Each number is 200 + 20 x the weight over its row's rms, rounded and kept within 0 to 999. Layers, rows and columns count from 0. The size before them is the row's rms in percent of the matrix's.

# layer 9 attention query, 160x160, rms 0.107, rows 0-20, columns 0-79
027,192,189,167,172,206,201,192,202,224,169,195,225,201,198,238,195,205,193,214,216,197,185,192,181,214,167,184,181,229,236,216,156,205,174,233,207,185,217,176,206,230,183,197,248,189,206,219,155,203,203,224,205,219,214,234,173,173,211,208,226,175,214,199,196,224,226,173,210,190,195,195,193,166,182,189,225,210,182,243,210
022,176,205,218,204,217,217,209,188,202,153,191,224,178,251,191,194,198,179,247,190,197,177,174,181,190,185,190,224,199,225,197,214,189,220,192,195,204,242,168,207,201,172,184,194,196,188,208,229,225,179,211,209,198,189,234,196,192,191,222,231,196,197,193,201,212,203,169,227,216,215,223,157,232,247,244,172,210,189,210,221
044,199,190,235,161,198,224,203,205,185,219,208,218,200,208,206,223,203,232,206,208,209,182,196,202,201,215,255,187,199,218,183,200,170,161,161,164,182,171,213,161,215,153,202,180,183,185,214,196,205,190,192,217,206,241,203,234,202,225,236,183,240,184,204,183,201,187,223,221,206,193,167,199,190,193,193,188,215,194,207,212
067,180,231,152,226,218,184,206,194,186,211,211,195,199,193,222,200,206,203,192,214,188,186,213,167,204,175,181,197,213,199,214,171,183,209,145,178,215,191,176,202,159,169,189,203,199,194,200,222,168,208,207,188,195,203,172,215,186,222,167,198,189,197,214,230,187,223,202,167,206,178,169,201,180,195,179,205,219,212,209,180
063,225,190,184,204,179,193,197,194,218,201,184,174,186,212,189,195,194,189,180,201,198,201,195,224,175,229,225,227,209,186,178,242,212,197,252,192,197,220,187,195,245,253,209,204,211,208,193,210,221,207,214,201,242,197,218,205,180,178,191,234,198,209,192,180,214,190,174,249,186,209,247,214,200,209,221,205,181,182,191,194
092,184,179,201,200,194,209,213,188,164,217,181,182,187,211,198,244,187,222,195,202,198,188,195,212,159,210,234,175,194,206,204,216,224,212,176,203,202,178,198,159,228,173,210,209,203,192,231,220,209,188,202,201,195,208,205,231,187,212,234,192,215,214,217,133,165,179,184,246,179,189,195,189,221,181,202,203,198,159,211,212
121,217,176,243,172,195,209,167,196,181,200,222,212,187,183,209,177,181,195,166,224,215,233,202,199,171,196,183,209,189,199,189,218,180,201,217,212,199,224,141,216,194,196,203,198,192,231,197,249,222,200,223,196,212,207,218,204,194,159,181,194,226,204,211,197,226,237,203,194,162,196,216,155,200,187,197,201,218,214,241,193
118,190,214,191,225,221,193,212,232,177,195,205,234,207,200,239,176,237,187,220,181,199,227,169,186,203,249,191,217,196,185,203,187,219,186,189,194,215,202,204,217,197,184,222,212,181,211,227,163,182,177,207,206,193,202,174,184,208,207,172,229,208,187,200,190,232,257,188,209,224,214,202,201,198,175,197,178,165,162,211,199
108,246,211,213,219,195,198,227,216,176,242,186,207,254,192,177,189,164,173,179,183,187,188,244,205,239,232,174,214,191,164,204,174,215,167,150,230,154,198,192,224,189,175,204,181,211,230,221,192,186,205,171,206,205,205,214,209,199,206,210,192,189,225,187,179,194,179,242,165,198,197,194,228,218,175,209,190,171,172,195,237
116,213,217,229,187,206,189,204,174,176,195,189,176,194,227,184,199,184,190,191,170,199,241,198,210,216,238,220,203,179,197,190,203,218,178,226,178,226,202,155,153,185,204,196,169,207,220,211,214,207,200,219,209,174,227,189,188,228,195,173,208,231,206,171,190,208,225,196,205,188,193,206,207,214,198,161,189,228,186,204,199
120,215,164,240,190,191,180,202,207,188,220,201,227,220,229,193,235,182,179,211,177,204,176,173,170,197,229,169,179,210,222,175,227,221,190,193,185,181,230,188,188,172,217,202,213,220,182,202,193,210,191,206,198,181,201,203,211,200,180,171,203,170,213,168,205,173,205,190,157,188,181,223,224,205,241,210,194,198,220,230,210
109,170,187,177,215,232,217,215,175,201,181,185,188,186,200,216,205,182,185,181,157,213,198,213,194,218,221,211,216,210,211,203,194,181,168,201,212,189,230,203,201,201,181,165,178,210,181,200,171,176,194,230,166,167,220,204,179,208,198,201,229,205,222,211,190,206,232,217,207,216,167,236,209,205,158,209,182,191,242,211,222
129,222,209,219,208,183,234,253,162,173,208,200,203,151,218,203,197,199,219,211,224,198,222,198,180,194,210,188,210,214,215,200,188,171,203,206,236,212,181,211,183,235,205,165,216,202,180,177,192,222,189,222,200,213,195,231,213,200,205,191,230,198,205,207,200,216,224,192,188,209,214,171,213,252,216,214,207,211,174,209,167
106,206,148,181,191,166,181,236,162,205,201,155,209,188,181,161,207,163,201,168,213,214,198,219,197,226,217,191,189,191,175,192,220,207,191,142,207,222,217,183,183,211,198,185,226,205,208,218,196,209,175,191,178,211,190,167,230,224,229,184,209,204,191,194,217,201,210,181,199,211,204,216,196,200,186,203,215,191,215,186,238
116,177,186,174,190,196,155,190,214,186,203,208,186,203,194,219,177,224,251,206,213,182,226,211,183,201,210,189,216,208,186,186,247,195,165,212,221,221,219,166,198,207,210,217,228,152,211,226,206,226,190,217,247,223,225,181,215,213,194,246,144,180,178,219,195,230,205,193,177,190,253,186,223,184,180,216,217,197,169,220,224
108,190,179,176,210,233,193,183,205,174,220,200,200,230,180,244,179,215,204,162,209,233,239,212,190,188,223,238,183,200,184,211,196,218,194,164,194,185,203,189,210,212,195,214,189,171,201,213,190,166,213,180,197,192,182,203,183,207,219,212,226,178,181,186,218,199,186,194,185,190,209,157,200,177,210,202,208,183,152,175,225
119,242,222,217,179,253,211,192,178,217,217,210,212,217,215,188,182,185,203,227,181,200,201,183,229,192,209,226,187,204,238,205,239,211,199,214,176,193,200,219,210,186,190,186,157,243,199,167,149,191,189,198,197,189,192,224,188,171,190,196,209,204,230,185,204,177,167,217,154,199,213,194,176,190,203,191,189,200,228,187,211
115,208,176,165,208,209,219,154,182,214,196,209,193,203,235,209,224,227,161,211,167,201,173,202,187,221,215,211,187,204,215,241,199,192,158,160,206,201,186,227,227,212,207,203,191,199,192,207,192,198,223,225,169,209,221,224,206,201,194,184,181,225,157,192,204,227,196,203,214,216,184,207,209,224,226,204,202,189,209,187,196
103,181,159,203,164,194,180,178,202,218,198,208,206,190,225,213,171,193,205,253,182,183,166,193,215,174,176,175,211,220,185,179,212,182,201,195,213,203,217,198,223,195,221,207,225,183,191,204,242,199,214,221,198,217,218,223,240,192,186,212,158,213,206,201,200,204,239,204,203,168,201,204,199,202,192,217,210,224,200,201,192
109,227,212,193,209,210,207,193,219,223,170,195,212,176,171,239,192,212,132,205,186,211,187,203,186,171,220,164,194,195,187,204,164,199,224,204,195,176,184,200,191,186,197,206,199,219,202,189,186,226,240,231,169,196,191,219,200,199,219,188,219,196,198,206,195,227,158,223,245,207,190,176,174,217,186,183,194,209,188,223,202
111,167,178,192,179,171,196,176,232,192,208,172,256,198,166,225,247,174,164,205,198,201,190,198,191,217,206,201,204,179,195,194,201,161,238,191,223,162,187,209,242,235,209,196,239,227,229,196,228,221,195,189,205,209,196,233,195,192,215,188,211,187,203,187,154,190,213,219,184,188,198,207,208,209,196,226,209,204,198,215,161
# layer 9 attention key, 160x160, rms 0.0997, rows 0-19, columns 0-79
026,219,188,237,220,232,210,193,215,201,197,215,183,210,163,185,200,218,184,170,189,174,227,195,212,221,206,187,204,220,186,192,219,216,190,182,191,205,204,199,185,188,209,212,166,216,199,237,194,198,217,168,180,211,224,208,226,205,226,233,229,215,203,213,208,229,192,244,176,220,158,219,184,225,223,160,225,186,196,187,201
028,233,182,203,206,171,177,179,220,172,207,206,200,187,165,190,225,193,230,179,205,216,235,232,225,206,208,220,209,208,204,215,196,203,194,171,216,226,198,196,206,186,182,180,206,204,226,207,187,205,176,167,205,190,220,159,240,191,191,212,184,230,175,200,162,189,187,186,206,193,232,193,245,227,220,198,195,216,205,181,204
054,198,217,227,122,222,190,221,199,198,182,222,209,240,224,215,198,203,157,190,212,207,200,194,198,221,217,197,192,160,194,230,179,164,228,215,215,185,194,234,235,182,199,174,208,164,185,176,203,209,186,212,226,167,207,205,179,195,184,229,162,190,164,204,230,189,201,199,180,197,230,196,167,193,186,212,219,190,223,203,169
054,223,182,184,203,186,223,210,238,211,185,227,221,203,212,171,189,202,161,234,219,178,242,255,220,240,226,222,167,209,182,200,172,244,190,178,232,211,197,158,200,230,184,192,202,205,213,190,230,177,221,208,188,194,177,224,186,209,193,198,183,220,199,226,198,185,198,201,169,204,175,196,212,241,188,239,209,200,192,214,190
096,205,216,203,177,197,194,196,206,215,186,214,223,195,207,186,199,189,170,233,209,206,217,225,199,263,218,204,186,165,205,232,168,156,199,193,251,227,195,230,223,194,176,157,191,176,205,162,217,195,190,201,241,176,208,212,173,193,176,219,154,206,190,209,216,193,210,193,177,221,238,186,202,225,211,195,196,199,215,227,183
068,232,191,199,174,193,230,190,208,196,195,226,205,201,224,173,214,211,158,199,189,213,204,222,208,225,216,224,187,193,180,225,206,208,196,189,229,212,193,219,215,226,204,194,217,192,198,196,226,251,191,191,247,208,237,182,200,211,167,252,181,219,157,230,199,184,206,183,218,206,201,214,203,216,224,215,208,180,187,206,202
118,224,180,209,189,185,197,193,204,188,199,245,168,232,194,190,184,230,179,178,197,208,181,195,216,211,206,222,176,200,178,215,194,175,203,212,218,173,186,202,210,170,212,211,166,184,214,199,221,232,201,185,208,213,187,202,210,193,192,181,184,221,203,164,193,196,196,182,209,196,193,228,168,211,186,182,217,220,269,256,193
101,209,215,209,187,234,234,203,164,184,214,196,256,223,217,211,203,183,228,240,208,169,203,223,204,189,203,202,215,185,239,194,166,201,175,210,195,226,201,193,170,205,163,181,202,190,219,201,214,150,220,178,207,196,226,209,178,202,189,181,198,187,202,195,216,231,217,175,203,193,180,191,192,178,211,220,229,220,202,199,196
111,218,170,184,197,159,219,167,189,210,190,198,200,206,232,207,213,203,202,218,150,173,180,199,213,195,202,177,221,183,177,206,200,188,163,195,230,192,248,175,214,230,175,187,202,170,252,189,198,184,216,169,173,209,199,215,210,205,201,209,221,192,219,214,184,220,181,227,206,216,180,211,229,175,229,235,190,165,173,176,212
124,220,207,207,208,211,211,182,192,181,200,202,172,210,241,215,218,188,219,194,192,190,193,213,237,231,200,223,224,202,222,171,176,200,195,208,208,192,178,173,197,193,181,246,228,175,203,186,210,249,169,179,198,193,200,217,217,215,193,176,202,212,221,240,212,203,186,171,202,208,167,196,219,220,153,214,208,201,210,192,212
119,191,222,185,216,208,198,178,205,176,210,221,183,215,225,237,222,189,170,178,176,177,202,177,178,206,204,201,215,225,189,191,171,187,187,200,163,195,253,219,192,223,207,197,185,193,166,183,199,227,205,199,161,205,200,167,202,183,179,206,187,207,211,186,234,222,230,225,211,194,190,213,193,217,201,206,202,217,191,227,209
107,200,178,205,220,207,190,207,193,172,214,160,191,195,194,218,216,163,180,200,201,184,218,225,216,195,220,190,202,189,222,205,236,178,186,197,209,187,218,214,194,178,202,213,195,182,152,207,211,191,208,189,229,211,172,227,209,193,192,176,184,179,220,185,174,217,215,208,192,174,215,215,214,213,199,166,189,174,208,191,201
125,214,206,233,227,183,228,200,180,222,227,254,202,224,189,212,178,210,205,220,218,197,215,171,188,220,215,179,190,219,232,215,198,242,234,191,208,199,170,180,208,215,217,200,203,204,194,209,208,175,195,200,200,204,207,207,253,172,192,203,227,216,192,186,243,226,189,180,208,203,203,203,186,198,210,199,238,215,185,195,170
114,190,193,211,148,179,186,215,203,200,219,188,226,206,206,197,186,158,223,183,158,173,164,220,188,222,185,182,175,185,178,220,195,201,201,183,197,196,220,198,164,216,244,199,187,188,178,183,195,228,193,208,171,200,174,189,210,142,171,192,204,237,228,210,189,192,213,255,199,202,208,185,198,202,210,197,197,211,157,182,192
119,237,208,173,157,175,171,193,189,203,207,171,212,216,166,164,243,222,225,185,247,152,213,199,221,222,178,198,201,157,224,187,204,189,167,194,204,227,178,199,193,238,225,192,202,217,205,185,209,225,212,226,211,192,179,185,202,239,229,214,173,222,213,205,215,200,198,200,206,166,209,193,178,210,222,195,226,177,222,218,210
107,180,189,186,155,246,186,186,177,184,205,166,219,211,179,171,204,204,209,192,213,214,229,248,178,164,224,216,163,214,236,204,173,204,201,193,189,173,223,213,191,219,203,200,206,184,190,218,208,194,209,194,221,197,186,206,180,229,181,207,193,199,206,226,213,172,200,171,231,215,203,145,209,208,209,210,196,213,191,237,222
109,208,211,152,186,219,218,190,219,210,199,212,187,183,204,218,203,227,179,202,174,205,224,172,225,174,231,205,195,207,219,193,246,158,205,185,192,217,209,219,236,212,190,183,212,220,213,189,159,193,210,196,196,207,180,235,222,197,190,191,179,189,217,226,210,214,190,182,188,238,174,170,207,215,202,208,177,215,226,181,195
104,194,204,215,204,208,214,204,182,206,228,184,184,195,201,204,183,200,175,184,212,171,182,202,192,186,221,238,194,216,201,170,223,207,182,203,216,183,247,203,212,179,196,184,184,184,173,194,202,197,168,200,206,177,225,233,177,235,159,221,224,206,174,204,216,239,209,204,172,213,203,212,188,199,193,230,212,194,181,197,209
097,202,206,211,197,206,163,197,178,244,195,247,198,197,200,202,221,233,199,239,221,157,189,165,223,231,199,184,157,200,166,158,180,198,185,208,212,212,202,213,195,203,200,185,172,198,220,194,192,199,200,195,145,204,195,201,209,191,213,198,218,210,211,189,194,173,216,208,193,199,225,191,192,189,197,200,219,229,214,231,186
108,203,196,200,209,207,201,215,177,227,206,190,211,189,209,198,182,207,137,199,208,215,178,220,188,229,202,200,209,214,195,206,215,222,224,226,172,202,186,197,174,190,204,202,161,185,191,213,227,190,220,193,190,215,246,203,201,178,206,186,220,212,166,171,198,213,171,211,174,197,211,185,188,196,193,194,218,185,148,208,211